Part of a small language model's weights.
Architecture: LayerNorm before each block, no biases in attention or MLP, untied embeddings.
Training: a variant of Muon for these matrices, 642M tokens, 9801 steps.
Each number is 128 + 24 x the weight over its row's rms, rounded and kept within 0 to 255. Layers, rows and columns count from 0. The size above them is the row's rms in percent of the matrix's.

# layer 4 MLP down (transposed), 2048x512, rms 0.36, rows 109-161, columns 192-255
size [107  85  96 102 103  99 101  95  96  98 111  91  97  96 100 110  93  94  94 106 160 102 105 135  99  95  96  98  95  94  93 103 101 105 117 110 108 101 109  90  94  96  92  96  86 102  99  99  98 103  96 104  92]
[[134 123 174 126 138 129 109 119  92  88 129 133 117  96 161 137 135  92 113  97 152 149 118  98 170 152 123  78 138  98 141 118 109 146 150 128 174 116 169 129 116 110  90 100 127 157 130 138 182 124 109 123 130 166 151  69 150 115 123 121 133 177 125  81]
 [105 149 146  99 160 151 126 160 174 103 107 121  60 127  90  89 121 145 124 151  83 101 101 149  89 123  78 112 105 150 143 120 125  91  93 138 173 120 165 141 101 136  79 120 127 123  81 151 116  75 116 117 112 106  98 153 107 156 170 127 152 130 151 135]
 [157 121 117 122 158 146 148  97 109 168 135 139 120 111  69 148 130 125 143 174 143 146 140  84 150 107 140 141 162 179 142 110 105 150 106 131  90 154 158 108 121 159 123 121 148 170  75 110 136 116 154 149 125 102 121 126 114 146 145  88 165 134 121 126]
 [106 146 124 129 150 147 114 104 115 170 130 166 123 102 101 123 132 136 155 121 126 140 144 160  95  90 117 151 128 128 147 136 120 119 103 107 128 125  92 104 141 100 143 142 124 114 139 111 101 114 118 156 120 100 177 125  56 143 109 126 142 125 119 104]
 [155 128 110 160 164 125 121 105  76 134 106 157 122  77 122 134  97 147 126 104 116 138 105 115 153 144 147 146 101 113 150 124 149 144 141 147 106  99 134  94 133 159 132 155 134  91 105 142 170 144 170  99 149  89 152 121 137 133 175 102 117 148  99 120]
 [114 141 122 146 118 127 103 122 112 122 128 134 131 104 126  67 104 119  80 100 128 159 124 130  93 128 106 117 137 120 137 133  84 145 118 152 122 132 138 134 153 172 176 123 125 116 151 128 106 125 120 125  99  62 165 105 143 106 138 155 143 142 131 119]
 [129 172 166 104 107 131 199 156 134 135 134 138 154 121 147  90 138 106 125  83 157 127 111 139 101 109 140 129  95 134 162 141 159 130 125 146 157 117 134 101  67 106 154 138 151 109 136 126  75 114  76 168  96 122 159 124 133 117 139  79 146 124 146 182]
 [148 114 122 113  74 140 139 108 110  87 137 116  83  87 134  95 131 123 147 100 149 107  87  97  77 100 142 122 108 125 155  98 161 103 102 127 178 153 101 155  76 123 150 149 176 137 149 129 154 115 169 133 143 151  97 156 138 138 116 142 101 140 121 136]
 [116 112 175 130 161 103 118  93 140 126 159 168 109 138 120 138 142  99 120 143 122 156 104 112 159 125 141 137 121 103 108 121 115 131 127 140 132  99 119 113 147 159 181 105  86  90 111 139 154 137 133 152 132 124 103 201 132 134 105 123 109  98 113 134]
 [106  77 105 174 162 103 114 131 116 142 125 137  88 123 148  91 132 112 111 151 139 129 148  72 144 119 157 145 129  90 132 166 117 147 114 108 110 184 115 149 159  86 129 127 119 100 151 123 137 124  79 113 179 155 141 154 117 134 138 128 129 110 137 168]
 [153 114 102 142 194 103 129 126 115 113 151 111 150 110 176  93 158 108 147 113 116 102  80 108  96 145 157 133 108 114 131 108 134 106 145 177 113 130 143 132 149 166 140 119 152  95 126 181 147 139 103  90 160 126 135 135 122 165 176 157 120 124 117 119]
 [134 144  94 133 109 129  95 108  93 157 128 138 101 144 120 111 122 113  67 139 138 103 176 116 106 120 149 151 144 145 164  99  96 140  81 112 143 131 152 157 141 118 126 146 126 131 138 129 175 121 119 121  69 117 125 107 127 110 116 137 139  72 105 124]
 [147 125 156 156  90 142 119 136 128 132 143 133 115 123  75 171 157 163 156 104 123 105 116 132  83 127 120 160 147 119  98  58 167 132 141  92 171  96 122 126 178 113  89 144  83 125 123 110 122 108 123 145 114 141 110 165 148 141 162 121 154 143 126  89]
 [140 162 152 155 167 130 102 120 145 133 131 115 121 128  77 105 118 152 140 125 118 159 138 128 115 132 152 115 144 165 143 114 138 137 112  81 105 175 138 123 159 148 147 132 130 125  83 147 101  84 113 127 112 123 138 179 134 106  94 124 100 161 143 115]
 [131 125 151 157 110 129 148 152  94 115  89 147  89 114 106  90 100 161 161 137 126 138 132 116  72 113  93 116 139 109 127 121  88 160 132 120 113 123 160 135 104 150  88 127 132 126 166 137 153 111 118 104 104  93 131 132 115 138 135 133 151  90 127 156]
 [ 80 146 111 104 137 134 140 141 150 120  91 146  97 139 118 129  82 121 137 130 135 152 107 123 143 153 124 145 109 107 131 169 134 111 126 127 106 113 106 163 139 132 112 159 114 154 162 111 153  85 100 106 122 108 130  99  75 135 142 107 129 135 147 147]
 [182 144 110 125  72 141 140  94 125 148 124 123 116 126 178  88  75 182 119 139 154 100 149 120 147  78 104 151 108 145 113 134 135 151 123 115 121 117 137 167 107 130  90 140 127 127 145 121 178 119 106 115 143 138 148 122 105 105 149 106 170 140 171 138]
 [130  99 155 101 172 138  90 121 112  83 183 149 132 149  99 138 129 117 106 138 150 123 106 108  95 132 154 118 180 135  85 131 110 125 150 175  95 140 185 145 133 138 104  86 128 119 145  84 148  80 115 120 132 121 123 112 134 165 112 150 141 104 154 104]
 [139 127 174 118 172  77 101 159 140 117 139 144 172  99 123 121 103  76 131 149 149 141 111  95 121  95 140 158 124  94 128 113  99 158 149  88 128 134 111 119  94  95  92 107  87  79 164 136 133 117 180  91 118 106 192 146  99  94 131 127 129 117 164 117]
 [133 129 127 132  98 111  95 113 133 162 130 103 121 130 164 113 160 120 156 163  94 137 140 140 162  83 133  98 129 134 130 133 138 139 139 143 128 107  85 114 131 140 119 114 145 126 137  98 117 113 116 125 144 174 154 125 140  89 125 116 152 128 117  81]
 [131 162 105 166 134 120 118 109 120  88 127 127 131 126 182 114 150 105  98 100 137  95 130 104 159 105  87 107 160  97  63 132 128 152 158 108 153 146  92 161 134 127 109 118 141 181 146 127 116 189 118 160 127  94 139  71 122  63 118 102 120 110 147  62]
 [134 132 119 116 135 134 135  99 122 119 105  96 120 124 158  89 156 105 101 125 128  96 149 176 116 154 123 145 141 124 132  75  87 164 108 110 162 125 126 121 109 134 106 131 175 144 128  98 126 147 127 159 134 132 116 119 114 177 100 172 138 145 138 110]
 [ 63 124 128 123 144 121 147 112 140 135 118  97 135 109 158 108 112 151 149 119 128 130 104 135  93 142 166 157  93 160  98 107 113 116 116 121 163 142 130 136 120  98 157 137  96 158 116 144 132 124 106 156 125 153 147 142 122 125 140 119  81  52 123 144]
 [127 115 135  92 103 120  92 126  98 108 105 122 132 132 115 172 132 140 157 133 100 139 135 100 150 168 140  58 107 118 122 152 163  71 112 182 121 117 134 120 118 166 129 144 147 159 135 116 157 172 132 121 151 141 154 132 133 155 157  84 123 103 145 142]
 [128 134 138 124 111 170 103 134 101 101 118 109 137 163 122 121 124 136 121 157 164  77 145 127 124 102 140 128  77 110 100 146 110 129 177 145 178 140 197 158 146 120 163 126 135 106 112 143 115 146 134 101 145 171 121 114 110 145 134 128 104 115 128  89]
 [127 108 122  73 132 123 129 131 153 165 158 122 146 133 107 153 116 129 126 125  64 136  94 138 131 131 138  91 103 127 149 138  99 133 102 135 158 143 126 146 183 125  81 130  93  97 125 142 125 139 165  94  90 111 105 142 109 129 121  92 113 133 151 142]
 [ 92 115 124 152 147 125 107 158 143 103 134 127 167 175 102 130 103 120 132  94  95  96 149 122  89 115 175 152 131 158 121 145 104 120 146 143 142 112 151 146 123 120 166 116 113 169  74 134 134 154 106 134 125 106 148 122 144 152  79 113 161 139 121 126]
 [143 100 138  87 152 121 111 139 187 136 122 135 155 172 161  87 136 148 107 142 184 163 178 150 102 118 110 109 110 148 127 143 119 137 124 112 133 124 118 130 107 159 141 146 146 128 170  71 139  94 105  83 122 150 103 140 144 143 124 163 122 155 115 110]
 [113 187 123 148 122 148 107 156  80 142 107 117 138 135 147  97 174 112 143  64 132 114 119 111  94  90 119 143 150 148  94 134 182 105  71 135 116 138 187 167 129 154 147  87 134 126 124  74  95 160 147  86  95 149 132  93 105 114 156 130 151 181 100 148]
 [154  79  94 151 145 173 143 180 124 154 189 161 124 150 123 124 104  99 113  91 147 164 130 133 166 149 123 140 138 137 148 150 140 110 120 166 124 121 127 129 156  89 116 146 120 136 131  83 115 143 120 121  92 139 116 146 140 144  73 134 115 102 127 124]
 [153 150 122 168 162 148  91 162 122 115 121 111  88  97 136 138 123 186  87 159  96 132 108 136 110 129  95 147  90 169 118 138 102 158  90 130 120 138 121  91 148 167  97 104  89 100 122 121 129 104 116 136 150 146 124 119  81 137 167 105 102 118 109 105]
 [ 90 124 150 117 147 121 108 141 117 114 186  80  69 108 107  81 122 128 112  95 114 127 144 154 143 112  87 122 155 174 156 121 118 157 186 172 133  91  96 127 128 126 127 174 153 108 103 142 121 172 111  97 181 148 129 111 110 112  88 130 140 148 128 152]
 [152 152 124 134 111  74 107  95 149 123 118  91  79 139 113 145 130 150  83 154 124 131 167 157  51 123 148 148 165 139  94  92 119 160 142 104 142 135 140 146 170 148 110 105  52 156 121 135 130 144 114 103 159 133 141 102 127 110  83 123 101 122 127 108]
 [135  90 128  92 189 154 115  96 145 121 137 124 119 155  89 111 118 120 137 160  78 119 138 147 117 108 195 135 151 111 113 111 138 114 116  95 139 114 103 102  86 118 131 140 119  90 149 134 179 116  99 150 118 121 120 142 129  84 134 102 145 144 115  88]
 [156 134  98 110  93 150 120 131 125 108 130 129  96 115 118 121 139 131 148  95 120 129 138 125 156 135  88 127 100 136 135 126  80 149  97 122 159 112 112 137 149 114 102 143 190 143 176 126  92  93 139 155 117 133  74 102 132  94 114 141 133 117  96 170]
 [115 140 100 125 163 138 138 161 114 102  94 134 165 107 174 174 119 139 123  83 108 144 130 143 108 138  78 119 114 147 139 118 121 155 161  90 108 147 133  89 150 157 127 154 139 101 122 137 104 150 100 150 119 156  89 148  80 182 112 106 119 147 137 135]
 [102 113 140 113 129  78 120 143 117 117 121 164 153  97  94 112 170 146 132 148 156  99 113 123 197 184 148 123 131 120 143 116 114 122 142 134 138 101 142  84 111 121  86  91 160 147 165 125 128 104 142 117 131 154 140 103 110 121  96  95 153 186 145 119]
 [149 147 129 113 119 103 124 158 124 134 110  96  84  96  95 121 120 159  77 116 124  66 111 150 153 125 159 103 143 125 116 165 118 103 148  65 110  91 122  97 119 124 134 137 105 148 107 120 120 149 181 168 129 117 105  91 167 140 148 163  59 171 153 141]
 [159 135 166  98 127 135 151 114 137 110 108 110 116 122  90 146 132  68 148 146 107 155 140 104 132 135 100 124  82 108 120 132 132 149 152 140 159 141 127 136  73 127 129 112 149 147 111 144 114 138 175 143 142  61 111  96 119 100 158  89 130 134 125 146]
 [116 101 177 102 127 161 137 156  85  84 125 112 145 140 132  95 130  77 138 105 129 143 131 123 139 132 120 139 120 139 159 125 108 101 119 137 134 118 107 110  90  88 158 154 158  96 125  81 136 167 158 129 140 133 121 114 151 103 100 134 102 123  73 137]
 [117 110 150 109 159  95 110 115  79 159 123 124  92 111  83 102 140 147 139 156 105  86 109  82 133 143 119 129 120 120 171 132 110 105 129  95 100 110 141 134  99 122 151  73 122 125 150 135 202 111 156 133 155 142 143  74 159 169  98 101 125 110  99  84]
 [132  88 132 115 117 147 111 129 141 136 111 172  99 152  89 142 137 150 122 167 123 119 206  93 131 159 148 142 143  89 155 173 134 144  63 133 157 136  89 181 152  84 119  94 128 167 120  92 154  78 101 164 116 143  93 131 111 124 147 133 200 160 101 143]
 [157  99 140 113 118 120 116 130 166 153 124 117 121 124 139 153  87 107 122 147  97 101  99  85 118 136 126 159 121 132 141 124 105 155 144 138 153 127  97 111 119 142 121 111 135  96 118  85 133 150 113 209 182 136 153  56 149 123 133 102 152  84  65 115]
 [128 167 140 115 118  99 125 173 115 148 102 114 120 120 111 115 107 149 142  92 155 149 104 127 129 114 170 119 132 149 118 136 137 127 122 127 141  89 115 128 108 170 133 168  99 135 144 125 100 158 132  69 153 159 123  83 112 151 144 111 109  80 127 136]
 [146 126 143 139 165 131 135 140 129 142 125 124 102 107 102 212 141 157 136 121 138  91 102 152 144 150 132 131 144 107 165 137 130 114 142 126  94  94 127 133 134  99 131 119 157 123 147 127 105 114 111 108 131 104 133 125 117 130 118 118 133  90 105 102]
 [ 95 131 146 128 146 147  97 120 109  81 106 110 110 150 114 105  76 127 111 165 141 137 162 150  80 108 168 145 173 109 115 108 132 116 138 166 116 134 156 126 141 152 160 129  77 155 138 117 125 119 148 107 205  89 121 150 101 114 104 185 148 115 128  92]
 [113 109 120 119  94 161 152 142  96 100 114 101 127 111 149 122 151 161 111 103 163 127  98 115 104 120 141  68  88 154 148 153 166 116  94 106 121 108 139 125  97 113 104 146  70 108 147 127 173 120 116 115 156  79  79 127 160 106 133 120 154 151 136 172]
 [140 109 138  82 107  91 136 119 117 147 107  82 106 146 169 125 121 159 124 147 181 146 159 152 138 135 148 132 114  93 139 116 125 121 153 114 129 145 146 136 123  94 125 142 132 116 135 113 151 138 113 123 143 135 125 120  97 147  84  93  86 108 150 114]
 [138 104 141 144 140  85 103  99 129 144 154 142 127 150 156 163 162 146 147 149 134 122 136 107 126 120 157 144 139 156 135 136 120 126 161 156 137 147 137  85 138 128 127 109 163 128 125 172  84 160 154 144 167 125 164 186 166 193 158 100 143 147 123 138]
 [107 112 108 117 148 135 147 143 122 120 153 138 122  87 141 104 140 120 139 106 102 159 121 125 112 158 123 185 123 116 153 124 107 146 117 128 130 131 106 155  68 157 125 149 164 120 154 133 158 166 144 132 155 152 171 138 144 105 132 183  95 140 138 119]
 [158 122 140 127  40 143 180 124 138 152 122 134 114 133 183 102 150 132 117 107 174 144 105  94 121 125  91 129 126  72 161 108 165 126 140 126 156 101  82 139  93 103 174 142 104 134 106 138 142 127 138 140  98 152 146  96 166 105 109 100 121 127 134 137]
 [ 95 129 151 116 119 113 125 151 194 153 102 107 171 101 135 127  93 145 118  79 149 102 131 112 129 157  97 101 113 138 182 131 105 181 120 113 114 157  86 136 163  97 126 135 140 125 114 148 114 145 131 136 144 104 129  91 159 148 113 112 109 146 151 106]
 [151 121 161 117  92  90 131 141 149 159 123 147 177 187 135 115 151 171 111 145 156 155 165 128 134 127 129 100 132 107 122 138 133 142 128 130 165 135 135 148 108 111  79 116  90 150  77 153 146 102 115 118 135 147  48 130  94  98 140 134 141 139 132 110]]
# layer 4 MLP up, 2048x512, rms 0.321, rows 110-161, columns 192-255
size [ 89  93 102 102 103 106  94  95  94 112  91  97  94  97  99  97  97 100 110 143  93 100 106  98  93  94  95  93  94  92 103  98  93 121 108 114 101 102  91  96  99  94  99  85  98 100 100  96 102  99 102  92]
[[ 66 158 156 149  77 133 107  87 148 119 119 148 171  96 153 107 146 136 150 126 123  88 134 122 103 143 115 143 146 143 155 129 103  96 100 129  99 111  92 124 126 137 132 121  61  76 183 162 110 131 163 117 115 128 138 112 121  96 159 117 113 158 148  68]
 [132 125 128 124 108 141  89 162 140  97 112 109 134 120 148 182 106 109 124 104 136  85  78 177 105 178  92 102 124 125 103 123 110 120 111 128 124  97 128 130 103 114 141 139 121 124  98 138 106  99 163 134 118 130 126 123 101 138 129 173 121 162 186 120]
 [104 169 119 124 141 120  98  86  94  90 122 142 140 141 153 145 150 100 145 191  87 151 134 116 139 140 143 191 134 102 143 125 107  76 147 124 135 133 118  87 108 113 118  97 154 123 124 140 155 147 123 134  93 123 111 136 163 117 162 156 122 147 103 134]
 [ 76 160 114 113 145 107 128 136 118 110 134 112 102  99 138 139  75 113 126 137  97 136 111 126 142 142 100 176 125 136 184 118  91 147 109 130 145 131 137 152 159 138 175 168 186 126 122 101 179  88 139  98  99 133 156  28 151 126 153 140 138 116 121 101]
 [106 124 135 107 162 144 140 176 170 128 140 135 134 103  98 136 138 137 143 127 178 149  96  67 120 105 148  96 144 161 135 125 143 118 141 141 177 110 143  92 106 139 162 141 152 175  82 134 140 109 168 105 124 180 152 119 138 128 118 115  86 132 124 109]
 [167 164 146 158 136 145 105 146 123 135 119 109 158 118 132  97 117 145 189 129 113 149 112 113 113 171 110 149 122 117 146 129 129 116 103 148  84 142 118 116 104 157 128 126 146 153 155 104  83 143 147 136 130 120 151 127 127 132  90  55 118 133 131 142]
 [117 150 136 133 152 127 134 124 121 113 158  93 128 146 108 100 133 141 112 104 131  92 141 168 117 125 133 109 165  99 164 115 104 110 111 121 102 139  74 117 105 126 107 163  85 171 127  81 161 135 161  95 122 137 127 133 166 140 112 149 129 117 132 115]
 [125 132 126 140 178  91 142 128 131 156 142 113 143 125 113  89 122 103 120 151 143 147 150  98 112 123 130 129 112 122 136  96 130  83 120 133 129 131  97 143 130 127 144 144 166 142 133 129 175  93 135  91 154 134 140 127 134 111 126 139 153 119 112 148]
 [190 161 125 144 101 103 107 128 125 115 112 142 117 101 168 161 158  83 142 128 120 104 132  88 119 151 136 176 137 109 113 109 144 143 144 100 124 110  73 111 148 135  65 148 141 127 144 130  97 123 123 135  99 142 146 103 129 143 117 139 157 114 113 145]
 [116 115  93 134 137 126 111 120  84 116 126 130 168 124 133 105 140 139 127 156 108 167 120 113 117 107 106 131 140 146 161 158 168 112 136 171 159 122 112  95 121 156 104 124 144 115 113 126 135 103 120 125 151 133 140 141 125  98 164 141  89 153 144 121]
 [159 145 139 131  94 101 138 175 143 127 149  97 132 106 164 100 104 122 149 152 132 127 126 130 116 137 113 130 117 143 167 140 167 117 158  92 101 150 148 127  93 159  94 142  95 108 115  78 115  65 145 119 141 134 115 107 110 116  98 159 151 128 181 126]
 [104 107 166 148 112 134 111 161 133 102 127  93 144 138 144 143 102 141 119 101 118 155  87 118 113 140 108 171 147 147 101 125 115 128 135 134 120 189 111 144 166 142 133 142 152 126 160 139 126 200  75 112 107 117  93  99 173 170 108 152 139 117 150 125]
 [117 128  86 108  78 111 146 121 127 139 115 155 134  98 136  94 126 125 158  83 165 128 124 149 124 129 129 130  92 158 133 138 164 128 134 117 120 162 152 171 164 105  80 143 168 155 115 123 150 169  80 110 118 146 135 144 129 136 122 165 123 112 123 141]
 [154 140 143 154 137 136 153  93 131 139  99 128 172 100 136 125 107 124 150 158 173 163 152 110 142 151 124 126 118 138 106 128 142 111 105  94 136 134 125 149 130 156 172 140 181 151 138 148 114  95 113 160 117 108 143 149 130 139 111 132 139 131 152 158]
 [122 146 173 115 196 147 185 146 137  99 108 164  95 139 168 160  89  75 133  89 152 180 156 140 123 142 173 106 159 110 119 100 166 128 111 106  80 124 115 108 127 111 151 133 151 167 109 134 114 117 115  95 140 140 143 135  94 144 127 138 116 136 134 123]
 [140 154 164 122  71 137 108 119 131 130 163 122 146 115 123 126 138  92 162 116 135 135 138 171 111 100 143 136 174 157 130 102 118 110 150 146 135  95  71 127 102 159  91 125 120 120  96 144 160 124 122 161 108 111 152 114 123 128 133 131 107 101 116 168]
 [149 116 136 102 168 127 124 119 108 125 128 131 136 133 122 108 124 161 157 182 111 171 126 117 192 184 150 119 125 156 113  73 150 105 114 174  97  88 105 125  93 155 135 117 178 109 123 127 172 103 131  86 134 154 143 148 107 108 145 143 165  61 118 135]
 [139 134 109  75 102 133 140 142 205 100 132 148 119 132 171 118 133  94 149 142 139 127 187 150 129 124 110  86 152 190  89 116  90 125 147 104  79 137 153 120 111  87 142 108 113 121  83 147 150 120 114 123 151 124 145 104  92  99 122 109 155 130 105 150]
 [123 124 104 128  69 156 105 143 137 105 126 108  96 163 114 126 116 127 122 150 138 140 161 113 149 156 144 121 181 148 155 123 133 111 159 146 138 137 106 164 123 149 164  86 128 140 161 124 126 108 124  98 110 116 134 185 141 128 128 158 167 157 122 135]
 [128 140 117 154 147  96 136 104 112 103  99 142 174 100 145 138 149 142 109  77 110 101  97 137 141  89 109 130 153 111 137  93 120 144 117 112 132 152 124 133 121 142  97 117 116 159 159 103 149 132 102 130 145 116 113  54 131 118 131 146 149 129 112 151]
 [159 126 121 129 119 115 118 132 166 100 166 122 185 112 125 166  87 123 128 145 110  83 158 140 138 138 155 167 114 107 172  89  73 108 106 145 173 133 150 122 162 149 139 105 108 162 128 141 144  98 109 167 110 126 132 120 142 154 143 132 176  88 137 139]
 [114 141  94 123 113 134 117 152 155 117 109 117 118 116 139 120 141 127 129 125 121 153 139 133 135 113 152  71 103 126 153 109 149 131 166 130 120 125 133 147 165 147 148 186 114 143 124 110 126 162 142 133 151 192 101 122 154 121 146 133  86 144 125 155]
 [136 174 118 126 128 122 126 122 121 146 117 130 139 116 134  94 135 115 118 127 138 107 111 112 115  90 133 195 149 134 153  77 104 183 134 104 137 114  97 106 111 126 128 138 100  63 134 161 103  95 128 139  86 129 110 152 110  95  65 141 149 116 130 132]
 [121 166 128 123 147 139 148 130 131  73 142 162 111 173 119 118 110 121 137 100 123  97 173 128 156 116 149 112 103  86 134 138 103 142 140 125 157 117 170 174 138 158 150 128 116 109 141 195 117 118 119 124 114 117 154 149 138 131 149 122 150 135 136 103]
 [109 130 120  95 129  91 143 140 127 150 127 103 137 119  98  91 168 116 123 133 132 102 120 150 133  83  98 141 134 122  93  71 167 111 121 112 148 156 130 125 147 113 131 129 120 123 113 120 109 141 154 141 140 109 128 151 117 125 165 128 143 132 153 130]
 [142 164 122 145 122 127 126 147 156  70 148 131 127 123 131 101 134 147 102 175 137  89 170 153 138 132 156 108 109 157 119 130 138 106 161 108 133 127 118  84 132 124 113 133 119 164  90 146 143  76 141 112 131 138 142 111  95 155 142 111 134 140 125 142]
 [130 147 140  98 107 162 148 124 127  91 149 116 144 127 197 130 169 145 143 109  98 177 134 157 166 143 140 137 145 147 127 162 132 142 115  87 109 127 134  84 161 130 110 103 113 108 131 161 150 137 150 143 149 157 127 106 129 130 126 147 119 150 101 113]
 [105 143 147 128 147 130 154  97 119 103 107 100 146 105 113 114  82 116 135 145 153 146 155 147 135 141 139 134 121 121  96 104  92 151 120 124 150 145  92 115 116 128 115 175 138 118 168 125  95 152 107  96 117 158 156 147 147 136 135 154 102  80 138 128]
 [ 90 146  64 140 118  97 105 108 141 135 157 130 150 140 149 163  92 133 116 110 153 115 120 124 136 116 112 167 172 146 154 166 180 129 115 131 113 139 109 172  93  92 111 135 112 117 131 141 132  85 133 121  59  98 117 129 130 119 145  69  87  87 109 122]
 [149  85 145 128 128 137 146 129 162  95 158 104 166 126 161 111 122 147 167 120 145 118  97 129 117 147 162 150 103 162 129 154 133 131 142 118 163  98 167  98 120 119 164  99 131 149 135 125 165  94 113 136 140 106 162  80 110  70 115 114 141 132 125 157]
 [155 120 154 152 114 131 137 148 160 162 130  82 109  80 137 144 118 117 126 181 150 132 145 157 126 137  95 113 132 128 139 147 159 118 138 136  81  93 104 118 182 122 120 132 105 111 121 156  89 143 152 130 148 187 108 111 143 173 144 150 121 158 143 111]
 [162 138 158 135 144 138 145 115 121 112 111 112 132  99  96 140  85 114 179 121 108 106 159 171 133 142 171 100 125 140 116 141 118 153  90 134 125 125 138 128  91 134 114 113 146 114 169 131 153  90 103  92 114 160 118 107 114  82 110 159 124 163 137 117]
 [129 128 166 182 133 159 140 108 188 130 116 152  88 137 109 183 162 160 131 119 134  90 130 164  92 130 137 145 172 131 153 137 138 148 184 167 139 113 138 131 154 128 121 122  98 133 131  95 157 107 152  92 142 132 126  80 139 105 110 106 124 120 100 125]
 [ 71 165  75 182 108 125  71 113 129 128 133 159 102 124 158 131  89 106 135  86 118 127  89 135 181 114 150 145 130 117  97 111 137 147 144 109 153 148 146 105 138 128 105 121 187 121 177 141 127 158 136 130 151 148  94 154 146  79 171 139 100 156 113 113]
 [121 136 133 142 200 136 149  82 139 111  92 129 126  87  96 146 133 153 117 106 113 176 151 124 124 107 133 112 130 140 140  99 131 157 136 123  89 162 133 106 145 154 129 147 141 141 144 114 111 110 115 126  98 153 105  70  81 190 132 139 123 106 110 130]
 [139 133 124  76 129 128 129 123 160 104  82 130 162 146 107  81 127 153 146 138 148 137 143 135 144 124 146 100 149 122 129 120 164 165 117 122 132 169 155 124 148  89 126 108 192 112 191 124 137 107 140 127 153  93 109 160 126 130 158  75 131 108 160 168]
 [122 126 120 104 142 155 127 113 126 114 141 136 105 108 132 108 115 125  72 120 120 112 138 166 143 163 157 115 155 137 136 141 142 108 106 129 145 118 115  96 175 126  90  92 132 132 106 118 151 163 157 129 145 159 131 140 164 122 137 126 132 149  68 112]
 [162 152 148 116 153 150 137 107 119 126 109 135  96 136 139 121 104  51  95 123 164 146 124 127 121 138 134 102 116 120 126 159  53 139 138 130 122 164 182 132 137 165  78 133 132 151 118 126 162 142 118 120 130 122 143 115  95 155 139 158 179 133 110 142]
 [117 174 105 162 109 121 114 145 116 183 103 150 107 113 101 108 111 100 164 119 142 132 131 125  61  84 126 103 167 152 168 118 148 165 159 101 112 133 124 147 128 114 119 135 121 154 113 107 149 123 128 144 143 133 113 122 158 119 150 126 136 154  84 130]
 [137 151 143 136 120 126 124 136 159 140 101  89 115 123 117 126 111 124 142 123 145 108 140 131 164 121 113 144 184 137 130 126  95 126 127 113 119 134 140 150  93 113 157 122 125 110 140 119 135 112 116  88 195 136 138 134 133 150 132  80 155 114 103 131]
 [172 187 114 110 161 129  75 158 131 112 138 121 136 144 136  89 159 127 141 106 127 111 145 102 106 137  98 155 127 146 103 155 119 107  54 127 104 136 126 102 135 171 134 132 137 119 119  82 165 107 155 132 114 153 127 110 141 142 163 149 151 109 156 124]
 [161 147 130 138 130 158 109 155  97 138 127 141 163 114  82 124 136 142 145 119 140 124 178 169 114 145 143 128 163 123  87 120 113 130 116 151 153 171 114 160 116 138 150 127 113  96 140 146  99 111 130  88 128 119  92 153 101  67 147 156  96 149 107 141]
 [153 113 140 129 133 108 135 142  98 116 135 111 161 134 103  96  87 160 114 124 151 138 101 182 164 137 114 181 137 121 136 147 131 143 138 115 141 133 126 153 137 117 158 137  99 116 140 143 153 146 131  98 143  78 117  92  84 159  92 123 123 109 156 167]
 [ 94 121 142 102 113 152 104 161 120 113 142 123 157  87  91 108 115  87 158 113 164 152 141 163 147  98  99 113 125 143  84 117 140 143 144 117 142 125  80 135 117 111 119 135 119 199  96 113 145 140 174 141 144 154 134 149 169 115 117 119 141  99 110 136]
 [148 164 134 131 107 135 154 115 130  81 144  83 109  99 112 182 150 159 114 139 137 115 153 171  94 120 151 113 190 132 129 153  78 140 109 118 102 142 181 119 152  98 147  96 159 125 102 137 159 149 138 159 138 107 186 104  92 144 151 114 128 131 159 155]
 [135 111 118 133 164 142  98 123 123  95 164 137 153 147 133 131 150 139 146 149 171  85 116 103 141 126  78 122 146 132 140 111  97  82 164 113 136 134 114 120 103 106 117 124 147 102  99 118 125 148  88  96 118 117 134 103 147 132 162 117 129 132 102 163]
 [147 136 128 111 107 105 134 119 136 110 115 164 114  95 129 172 126 132 142 115 158 107 130 152 109 127 145 147 101 102 143 139 137 101 100 144  80 148 129 167 117 100 116 136 164 159 131 154 107  98 146 111 113 161 166 132 152 134 117 136 140 167 137 165]
 [148 142 150  96 132 131 132 110 128 119 119 129 114 121 115 114 136 137 134 141 135  84 141 148 136 122 113 115 154 126  96  99 117 101  92 131 128 108 110 149 182 145 148 127 135 138 139 145  83 115 144 142 141  97 137 113 120 106 153  99 134 114 122 139]
 [119 154 131 105 146 128 115 140  96 105  95 125 119 116 142 141 112  86 124 119 119 103 114 146 117 139 120 121 140  99 172 147 144 101 150 149 117  95 156 142 128 126 140 114 131 125 150 156 118 117 119  97  95 134 131 103 122 101 155 116 149  91 105 127]
 [ 83 145 114 147 160 148 101 190 176 118 120 144 133 152 148 113 120 107 102  70  99 124 141 119 141 150 103 143 158 144 125 130 141 135 129 128 117 104 156 133 137  94 132 127 130 136 144  86 130 124 125 117 103 147 146 168 171  97 117 122 118 115 167 108]
 [161 114 143 158 143 140 176 164 145  82 118 164 101 108 167 110 134 153 148  83 101 127 108 163 115 121 101 129 138 132 142 119 145 151 118 114 139 148 137 145 147 133 122 133 156  94 105 119 109 133 133  95 166 134 202 123 129 116 150 101  90 164 168 152]
 [130 119 101 105 150 169 130 163 163 135 127 143 126 102 159 124  84 117 135 129 169 120 120  87  93 151 138 105 127 136 135  97 163 124 175 101 106 144 132 167 149 153 158 128 182 101 192  95 148 143 135 115 148 138 154 119 153 129 115 116 118 112 133 139]]